Weights of a small GPT-style language model, trained from scratch on English Wikipedia.
Size: 11 layers, width 128, 4 heads of 32, 2.3M parameters.
Architecture: rotary positions, untied embeddings, normalized queries and keys, capped logits.
Training: a variant of Adam for these matrices, 93M tokens.
Each number is 128 + 24 x the weight over its row's rms, rounded and kept within 0 to 255. Layers, rows and columns count from 0. The size above them is the row's rms in percent of the matrix's.

# layer 2 MLP down (transposed), 512x128, rms 0.0765, rows 333-379, columns 32-63
size [106  63 110 117 103 110 129 104 115 107 101  88  73 104  75 100  64 117 110 117 101  99 114  97  96 103  97 105  72 117  98 121 110 109 105 123  96 111  93 119  90  96 110 101 108 114 108]
[[158 133 121 137  67 128 145  90 125 154 108 125  57  71 127 127 166  98 135 149 120 105 138 117  85 152 117 138 132 131 167 164]
 [146 137  98 140 166 111 119 156 148 144 108 161 162 128 135 154 169 139  99 124 119 115  87 119 121 161 137 137 152 156 126 111]
 [105 133 135 131 163 144 134  91 123 145 136  93  89 178  94 153  81 160 145 140 111 126 111 138 110 120 103 143 121 138 167 178]
 [ 97 136 107  96 167 107 144 114 147 137 129 101 114 116 131 137 154 131 148 129 147 108  95  88 146 183 149 115 142 120 106 122]
 [134 130  93 152 107 130 148  68 141 127 160 142 144  87 152 153 131 142 129 110 129 129 143  63 163 139 102 135 104 162 119 150]
 [140 165 120 137 130 153 126 146  92 103 143 124 111 147 147 131 142 110 148 141  98 127 141  98 117 142 131 109 148 112 119 152]
 [122 121 146 117  94 143 113  77 145 156 115 128 117 123  89  98 131 105 138 116 111  95  49 135 120 145 128 145 112 151 162  81]
 [101 201 133 164  91 122 110 128 121  97 149 144 121  77 116 154 127 142 156 144 116 125 149 108  56 113 119 123 118 139 124 112]
 [140 127 172 109  96 123 130  87 161 137 106 106 152 152 133 114 123 114 156 114  99 147 107 133 138 118 159 178 120 147 165 109]
 [154 142 114 124 155 142  95 125 144 132  90 108 146 151  93 145 135 178 148  87 141 122  78 110 129  99 144 122 163 166 120 158]
 [150 128 172 136 111  77 147  94 141 130 124 139 106 114 121 139 133 156 162 130 146 100 137 138 116 120 121 117 110 110 132 167]
 [199 152 142 131  91 126 136 115 100 144 118 123 108 189 133 134 142 120 153 118 125 155 132  92 114 139 103 137 139 162 117 153]
 [170 100 150 149 126  72 144 151 126 120 120 128  89 151 157 123 111  99 112 143 106 136 105 132 146 113 151 115 132 114 179 134]
 [110 136 224 156 122 126 146 150 110 137 133 106 128 135 131 119 120 108  93 155 119 141 125 133 146 158 143 119 183 103 134 124]
 [138 116 116 164 145 117 156 143  93 150 121 108 140 158 177 108 121  99 152 125 109 173 117 100 103 149 142 103 129  77 146 151]
 [128 150 103  90  93 135 164 132 133 132 129 114  96 138 140 106 142 124 161 117 132 106 113 149 105 135 140 132 136  97 130 124]
 [132 114 186 125 138 140 157 121 130 135 101 114 121 149 136 104 123 164 157 126 127 145 145 110 167 131  87 114  97 118 130 130]
 [127 184 146 129 144 134  98 143 132 121 148 125 146 132 114 107 105 146 103  80 120 145 133 146 128 122 143 112 198  87 115 138]
 [101 116 169 128 105 157 142 134  77 139 120  94 126 156  94 136 133 153 124 112 107 139  90 151 131 132 165 121 128 100  88 132]
 [118 116 132 130 112 144 116 129 102 128 146 108  76 149 118 100 148 133 122 104 138 110 170 112 110 136  85 107 147 133 127 154]
 [102 123 157  94 132 123 161 144 155 147  67 185 129 111 172 144  89 102 132 148 169 115 115 112 121 119 127  99 127 124 171 100]
 [102  91 134 130 149 108 137  94 145 120 101 130 123 135 122 123 147 132 154 154 156 118  75 106 157 139 120 207 165  97 146 122]
 [133 105 115 113 102 158 154  96 148 134  70 147 138 133 142 135 120 142 138 126 115 112 114  97 141 127 133  79 150 159 121 120]
 [117 128 107 108 131 203 118 127 143 137 138 102 148 161 156 136 142 115  59 146 177  56  83 167  87 116 119  93 142 158  94 163]
 [187 163 161 118  69 108 157 102 123 123 114 150 107 114 108 103 114 140 142 109 104 130 122  91 135 153 180 157 125  90 197 121]
 [167 133 165  93 105 132 137 135 123 119 154  94 120 173 180  75 145 146  94 122 124 115 136 116 165 127 130 140 131  98 115 149]
 [121 162 120 123 156 123 169 129 130 122 110 140  98 167 118  96 143  75 109 175 148 137 132 132 106 133 109 132 101 114 100 149]
 [109 108 128 110 177 152 135 118  89  99  91 100 110 177 119  99 162  77 124 123 140 130 134 101 141 119 124 181 159 117 129 107]
 [141 124 152 102 156 134 106 124 123 148  93 132 112 160 186 149 159 160 144  92  96 107 121  85 103  94 135 178  96 118 120 144]
 [149 146 132  97 197 138 150 109 152 140 149 100 129 126 114 127 131 179 161  99 139 139 198 169 159 147 102 119 104  89 139 121]
 [128 115 150 126 106 148 103 102 121 125 114 157 112 140  81 153 118 108 134 104 128 147  92 125 123 105 139 120 124 164  95 138]
 [110 197 123 109 127 103 138 127 131 135 147 140 123 148 132 130 108 100 104 146 101 106 110 149 135 128  97  92 131  88 151 110]
 [150 144 121 122 107 172 106 106 132 105 104 115 140 170 134 131 147 146 153 118 153  92 112 128 118 161  99 107 107 115 142 152]
 [122 122 109 102 125 185 110 115 123 127 147 128 159 144 151 141 155 118  72 139 138  62  99 150 127 113 126  82 134 153  92 167]
 [160 107 135 181  95  90 147 123 131 129 118 146  98 182 140 119 135 142 141  90 126 140 111  82 113 123 173 131  93 120 148  92]
 [124 148 135 140  96 165 117 155 133 143 107 118 103 120 126 180 103 157 149  96 129 138 121 146 145 122  82 111 112 131  85 131]
 [114 135 124 160 138 123 137 119 152 169 140 131 131 121 111 128 138 205 162 135 138  82  85 140 149 126 117 132 128 144 141 146]
 [112 117 165 117  75 144 141 124  99 144 146  88  96 118 102 140 128 179 147 108 131 158 103 115 104 156 150 149 136 107 129 130]
 [143 134 136 115  73 121 130  73 150 113  93 129  87 133  98 145 151  96 121 137 135 106 165 147  98 163  96 159 122 149 161 164]
 [148 173  93 109 118 138 173  97 142  98 144 131 113 117 108 116 163  96 155 136 140 138 136 111  77 156 127 163 136 110 126 149]
 [105 150 175 120 117 155 119 129 134 133 147  96 143 153 152  84 133 134 120 119 135 170 118 124 129 113 102 140 143 101 149 141]
 [119  99  87 112 124 119 118 120 164 129 114 137 120 134 126 140 156 157 115 125 119 107 144 147  85 118 187 124 154 152 153 100]
 [130 146 126 113 140 136 141  96 129  86 123  98  95 128 142  97 131 145  72 129 153 147 139  35 153 111 122  99 146 117 117 108]
 [105 115 115  99 159 185  98 108 132  90 123 133 127 169 149 114 156 161 117 108 135  89 100  94 156 119  91 151 131  90 108 135]
 [141 119 112 108 128 173 130 113 144 106 110 166  86 148 165 131 118 120 132 170 128 147 143 139 102 113 102 122 122 143  97 148]
 [141 111 140 138 137 124  97  97 137 129 147 145 106 129 130 155  94 129 143 139 132 139 149 118  81  94 138 155 194 104  81 162]
 [ 91 110 125 168 164 152 123 142 144 107 134 150 146 103 107 107 170 123 114 116 125 120  91 123 114 163 136 133 138 126 135 154]]
# layer 2 MLP up, 512x128, rms 0.0767, rows 334-379, columns 32-63
size [ 87 107 132  96 122 120  99 111 110  99  80  83 102  71 100  70 116  95 115 103 107 117  85  91  95  95 105  83 127  79 138  88 111 104 135  83  96  86 117  81  81 103  95 106 117 107]
[[122 116 122  94 124 126 121 164 114 126 176 133 165 149 146 148 113 145 107 120 137 118 118 151 134  99 130  89 152 149  60 126]
 [ 96 142 138 151 146 115 116 145 121 116 132  97 139  96 115 122 130 161 141 104 123 118 147 129 124 104 155 110  95 190 133 119]
 [140 167  99  77 130 129 160 144 134 171 137 122 131 138  86 110  76 149 141 133 115 152 152 180 124 104 117  95 211 143 108 126]
 [103 132 162 121 131 108 119 151  97 117 135 103 135  98 166 122 119 138 117 109 124 150 158 119 144  91 145 124 125 177 113 136]
 [104 174 164 133 121  81 111 171 142 138 135 127 141 132 169 110 119 123 174  74 102 151 128  89 114 133 143 101 131 118 141 143]
 [120 137 103  99 129  91 113 185 113 122 140 121 179 133 157 153 113  99 138  97  87 115 155 129 156 116 133 121 133 160 140 156]
 [101 175 135 125 122  90  99 134 118  85 118 109 160  97  93 123 107 128 125 129 111 129 108 132 143 131 117 101 153 150 119 172]
 [119 161 106  96 159 142 102 167 121 109 127 129 160 127 118 137 119 124 130 101  87 126 141 147 138 129 117  75 148 122 150 109]
 [117 159 120 139 121 137 114 143 128 110 147 114 173 134 122 116  99 132 133  98  96 142 122 124 164 128 150  76 119 156 148 128]
 [144 108 157 106 137 117 112 128  74 149 143 141 169 167 144 153 148 128 111 120 142  72 152 170 120 154  99  94 153 160  93 154]
 [135 128 127 114 126 137 135 169 110 132 163 131 182 109 130 127 111 136  93 127  99 147 111 136 122 100 129 116  94 121  97 169]
 [132 156 163 104 153 122 126 168  76 121 129 137 164 104 111 115  79 127 103 141 105 121 150 142 153 100 119  73 142 121 120 150]
 [138 164 139 125 156 103 129 145 131 146 174 115 162 109 136 129  97 153 123  97  82 131 133 136 142 135 116  97 127 155 134 113]
 [139 108 122 109 130 128 128 151  91 152 178 142 180 125 135 119  99 151  88 129 130 139 116 132 124  78 123 119 150 153  68 147]
 [110 135 121  82  92 135 162 191  86 144 127 121 108 149 128 100 124  88 115 113 150  98  97 145 160 113 123 119 146  99 104 138]
 [138 144 116 111 136 123 137 182  86 133 137 165 174 117 146 143  91 144  93 125 120 122 118 135 148 105 143 120 125 149 103 144]
 [ 69 138 145 119 129 133 130 179 117 104 137 121 175 123 177 111 151 133 144  75  93 122 133 113 124 101 161  85 102 142 135 125]
 [113 139 149 102 157 115 136 174 133 158 144 134 158 139 123 145 106 126 145 155 102 138 147 111 150 102 125 129 141 151 112 155]
 [117 172 149  66 139 148  86 181 105  94 114 126 214 146  93 118 136 156 126 124 114 144 101 173 149 116 138 136 136 146 101 154]
 [117 140 129  96 109 142 124 152 132 100 132 105 159 149 106 132 131 109 119  94 123 132  93 116 134  84 139 126 160 184  96 123]
 [121 155 120 100 110 110 136 133 102 114 113 113 152 142 128 105 107 123 144 139 114 150 120 100 124  88 157 126 149 189 110 147]
 [ 96 128 148 147 144 115 137 197 123  99 115 108 139 122 136 123 132 121 155  98 106 139 144 106 143 138 167 134 119 156 147 155]
 [129 131 137 127 160  85 129 133 135 138 134 126 136 115 125 138 128 157 140 130  95 162  83 125 112 115 141 129 130 130 124 122]
 [101 127 118 126 126 128 133 165 103 115 147 126 167 124 109 135  78 130 105 111 109 146 154 148 146 110  96 109 147 110 102 153]
 [103 146  92 152 109 137 130 157 127 125 150 120 150 106 138  84 112 134 141 141 115  97 157 155 139 114 138  98 113 143 115 146]
 [127 155 107 118 159 128 114 166 101 119 160 148 152  90 103 100  91 160 133 147 119 144 125 154 138 138 161  99 125 171 114 116]
 [ 76 175 130 143 125  97 111 147 161 114 149 128 132 113 155 140 137 122 151  92 103 117 153 146 165  96 137  70 135 148 138 110]
 [140 133 125 102 130 111 134 167 102 118 191 128 185 138 145 108  89 158 101 121 105 109 108 154 142 105 139 114 139 160 105 137]
 [116 132 157 138 106 127 145 149 131  77 132 129 174 149 110 111  99 140 159 100 103 141 157 115 106  99 115 106 125 151 137 158]
 [157 130 165  94 121 137 142 115  89 113 175 120 146 110 112 136  88 116 158  94 103 149  98 123 169  95 150 133 115 127 109 170]
 [ 62 141 155 129 153  79 171 166 121 145 111 114 152 139 104 107 114 132 151 109 103 163 131 109 116 113 141 111 126 133 134 143]
 [138 124 126  89  91 119 154 158 126 128 146 121 150 162  98 113  63 134 148 104 116 153 118 108 125 106 109 102 146 165 134 133]
 [128 148 140 115 143  73 122 117 145 139 134 109 174  99 140 136 119 164 136 130 109 173 117 113 113 129 169 129  69 118 158 113]
 [ 93 146 112 106 109 161 109 182 119 135 150 107 176 106 111 135 118 151 131 105  93 150 144 158 147 143  69 133 138 148 115 187]
 [121 150 116 137 140 105 132 133 122 148 202 121 133 147 139  95  83 137 126 104  97 128 104 125 153 131 157  99 140 162 116 139]
 [ 96 153 161 150 159 150 153 127 156 132 145 128 142 110 107 110 140 163 103 140 138 108  88 117 147  59 105 103 156 168 142 146]
 [160 128 135 133 111 124 147 162 130 142 136 119 116 144 144 114  77 146 101 146 143 109  77 161 158 123 138 134 163 156 148  75]
 [121 133 101 122 117  98 129 152 101 155 123  88 127 128 110 121 162 140 112 114 130 112 154 178  98 161 118  92 151 159 120 137]
 [157 160 122 105 147  87 124 154  95 142 137 107 147 127 110 112 110 148 133 114 115 110 126 143 134 147  90 105 144 136 117 131]
 [142 147 133  83 134 125 123 167  77 148 136 133 158 124 127 142 120 168 120 127 111 115 126 110 143 135 129 102 141 161  77 127]
 [123 136 118 132 139 149 115 165 139 117 127 123 163 121 152 133 110 108 117 100 113 119 141 110 150 113 104 111 122 108 121 128]
 [115 149 121 101 149 109 102 161 131 131 170 145 180 123 126  98 137 130 112 151 117  99 129 133 134 131 161 105 119 135 105 122]
 [105 129 123 140 182 112 112 143 141 140 102 117 143 132 130 113  79 161  91  96  64 158  93 116 147  84 170 134 124 123 136 105]
 [115 179 135 152 147  79 136 172 128 135 129 118 174  68 104 120 108 139 124 108  74 135 165 143 132 125 139 117 139 130 139 148]
 [115 122  92 118 110 131 141 170 143 142 123 124 187 108 138 110  97 129 111  98 110 163 151  96 124 104 143  86  96 135 154 150]
 [113 165 161 118 131  79 114 198 148 137 112 102 126 135 148  94 100 139 154 107 129 135 148 160 116 118 130 108 152 156 128 138]]